config.yaml
init_std_o: 0.0
optimizer: "soap_variant"
warmup_steps: 81
Each number is 500 + 50 x the weight over its row's rms, rounded and kept within 0 to 999. Layers, rows and columns count from 0. Numbers have three digits each. The size before them is the row's rms in percent of the matrix's.

# layer 10 MLP up, 512x128, rms 0.17, rows 234-255, columns 0-127
104:499526480464419502476490568631478499489482482562505469461492487509459541506543469570521581464598513503487527477512520523487464625501596550488470528424496545528513442484465513522625436503452526488471503546461509467538498535410505498460445491449487514445558542535539582536468421533394375480405502573531450524555452474418473515521588365542535526495500374517600472435447517557460467510503
100:584442491512475543472509425498423551469539580517483433490476470510514459450442568482463536445518487436564465524359471571511494584573516491580426549439561531438439500437441523558449497488472548502530455645449464501506504459505536496503415573508545540501544538466414568492460484469535557575439623581604478596485590522513499500544511497433422502478473508474520571567484488540493466462528
105:420490466524556457517518509448481633510463564447547503532530533474554559565500525559576516555517585438503467531439551446482487521446429600478539468530477562509530471485535550614443524487561527396510448568548453469513523479533541416584508468421563497520556549518481473485607409544430486430411523409507555471432513493464501502472592536534580493458465546453443415454470550527576484508444
100:469427499455566476536393581434433448465486446380482539591600500527511507566483493448539481527562430543457528554487556484499560521514473492524514428444504476460546509525566394452416585450483566611527422448479529440518454481522492571432560482488390374423490504554532481485548502484398519559560471492496496447535548505501485618542521501509473459446557499512481565463466496519452476545486
112:477537462461577446579555458511480425528471527582496544494516532529529493436524513429501545470497516503483455534467581407539516512541462637556448495380513535541490525436518434512582472517469520475493426638492550553516476398473416487552386548531476456468538532478555479512506439561477473502580459567387524537473508429538431529505436444443449435455501451386534561530461482460459507512448
095:480479509501463526499533407525521498467538459571544507474518418410517518505523477417533553544510537455560500490544541458558596482442513447516408491421516468564532587515463412473597466498529465425467485493596490546550537403485519381542456522498438519545528522520512445572459497545360463556451562474531502526474487439496460488510448455457395517502416506465526519603455501481549369472396
094:480585503493494459547564412568530474508503589513490528394450469557516530504589528452483376597420504518516511542528550463493449509558533522453484483511538481519495525447514497491480486527449439469516498464454508506477499491418558530678514469579444524483496515406431442525503534523478563599546429534560586451521587517557525542445554454536555476466462437522519439563493364552497528409466
095:553436587497469470528525420457506513427517486404499493523504478554488574527504575500420506513434529504433557491480582444466474508433536415422532386547493553469571548525498501604434483442403581446500473460517500588437451504608568562534507528548453500544487394559460376406524515567408548521497487481460503520572504528487472535416536482476539519507583489453472487460449490497521544488429
097:520503576402520454448503455448502526513388494446510521553543535553487451590538489523440513506450573436496558470554469480435521526477491502500539586611458636438628553496539416506449399516452488494566472490533478530588505490606477536459512464477417478504474429431549524540481442513449522381464497431540544530518575574578537431473490493427508500517494560469442455507507489473479573562501
105:547527461422525532487529468413502597528564502506495471426559526622478548514519514427534490472510600473473557492554518442414461533524513476509470474523338548498479522618461540590525541488495518476471515452582471581440559546554428463530601523469525577487491493541508511477452478580417544576551389437533458473561531539489493533472558529545483494512549423445465443541486594537558533527456
101:570548510408501422541453481473478480460456476507407469421446460588500514565428548533455524447440500562496590496442513550489464478589484419613458432469489583573494550526524552419479564414629534484479475499544506493503541546520510460476484487457426486542493526437362489488420465557537527528513513491557377536422507526477458542526529485470456505565456498505592482586582527531486509449531
086:430442503503517415544477549553431428536469487495575554494508485513453570520564437516397445591526494530540500479461577470437472555488483536459542530524534448517515477556462420406534492532481493457523486548584503504586454437499550399509516573515573540569506582507549454497463470519472504477491537479467569637551553447481583504589617405467448420477610526545431552475479475542489497513559
099:477546436408438464391552513481413543525403449459513449476596479446496538475546511500503436507514531530409497544498506504521484488479497484510414482508548520474506498497550611540474458515526519483459406505549544498436496525480475573486517432404523491523444555381402409429465474511533547522530469495516482491585633582492478500558551462380495359500564490422492492536495556494465496413505
116:495504495423510449500549579512515526508492477566506519514508561485533517386581575436577525501555444525559494471464559507463552500458498532527451497508566495561477486544549546487454541458577626578431432532515367523531533471434477477515467531528417575457511565502493444535509522416506503573478530396531520533435639493531533457393431550444451408531525534428412462535525502448527567486540
098:413546429476482485413517601519478437496559555560519506468486536553518513475477392478529559503560560513504560568532434467416539478587427441562526482439515576481434552399469457466537449469495454494478529455453543441384572544466555508487573514533473484521573463561509460557569456473437590507558509391535431512495474523551464506570527460399583429501563517481532494577444434495454508496472
095:474514335494557446484494517578523598529470528486487467456540445496457477498504576478531525416550467536534482421552502474545426548488472515552536527399496482462469551483469415512434485358556506498577431440493519413469452487393520551582510522506446483410507563461607491422510487512421463487546522466518509462495484474516487490460455458416490423423517467539471482542414546436448565595511
094:465538601485484491331410439579549530506478463511545524484421557479534482511544466472438562454436432429549568462452474508493443509462578459501490506494460530452532585537556455496516561458443537437481450492554430542500562450475456475595460523534520520515540439481519461494578526559478563414453483443567544544495583523481409553446516422497491551436443475427448423425415460498525489419519
098:446422577512487445406595507464543526473527491525544459457485448330473545524542490518545517506607517426509501530454470480522597544481412494490578573486528558499481529483517481542487513438442443471509551586521537478531416483530504437479534543470485463543595459424472502498471459471486537454532476462496549557549501487480448412513555440504515383490400515341447474578470461513460429439466
100:459442491452533500372531547492520486518534554562546546453472488473422392507512492567486486525438468498543417521522578436459542508407506516521484521564488510524484472485502513490492471488477527516394376520579511499469419438533538485555465399604471425555554438403409544493512503529504481461461455505403609379488570480444544483485447485457483436462529490489617509536551466536448500566553
099:438502418607470498515486556529490485460569511672509544439596519501457522582508469449557480592551529501556502485490543416398574512507459534473476465556553458557547426454516503499367511443525484461570579433597485424521530563427411475513491469552509440492576504417454455473455497421511519469466572501555494489507425528486498472505540453442477445510515509497566443462535469507549487426548
098:536510559460453495462403486579526552471470453513394471534452476444484475481531486519498483498516519499605558421495642540464466510590411433497567504486516525455518455453461413647424567496476545495503505464597487512582419447436467472496528528463510503421496523448472507508570573468410498487463525509485519564451485469531493594552460469557427482515457605469474382521491510582506510496580
134:477556491478502472517470533571439537553466455487484568515584493488459521557488420456423480520563508441578521444434476473418442550537407392576452479517468600604472473495421569585501482456509541462470513513566514511550497540492534451560566496533525556486435554498464505551420463526458471525566506489508431449504474509520328565489483435505501505548646412489583474481537534502549429506501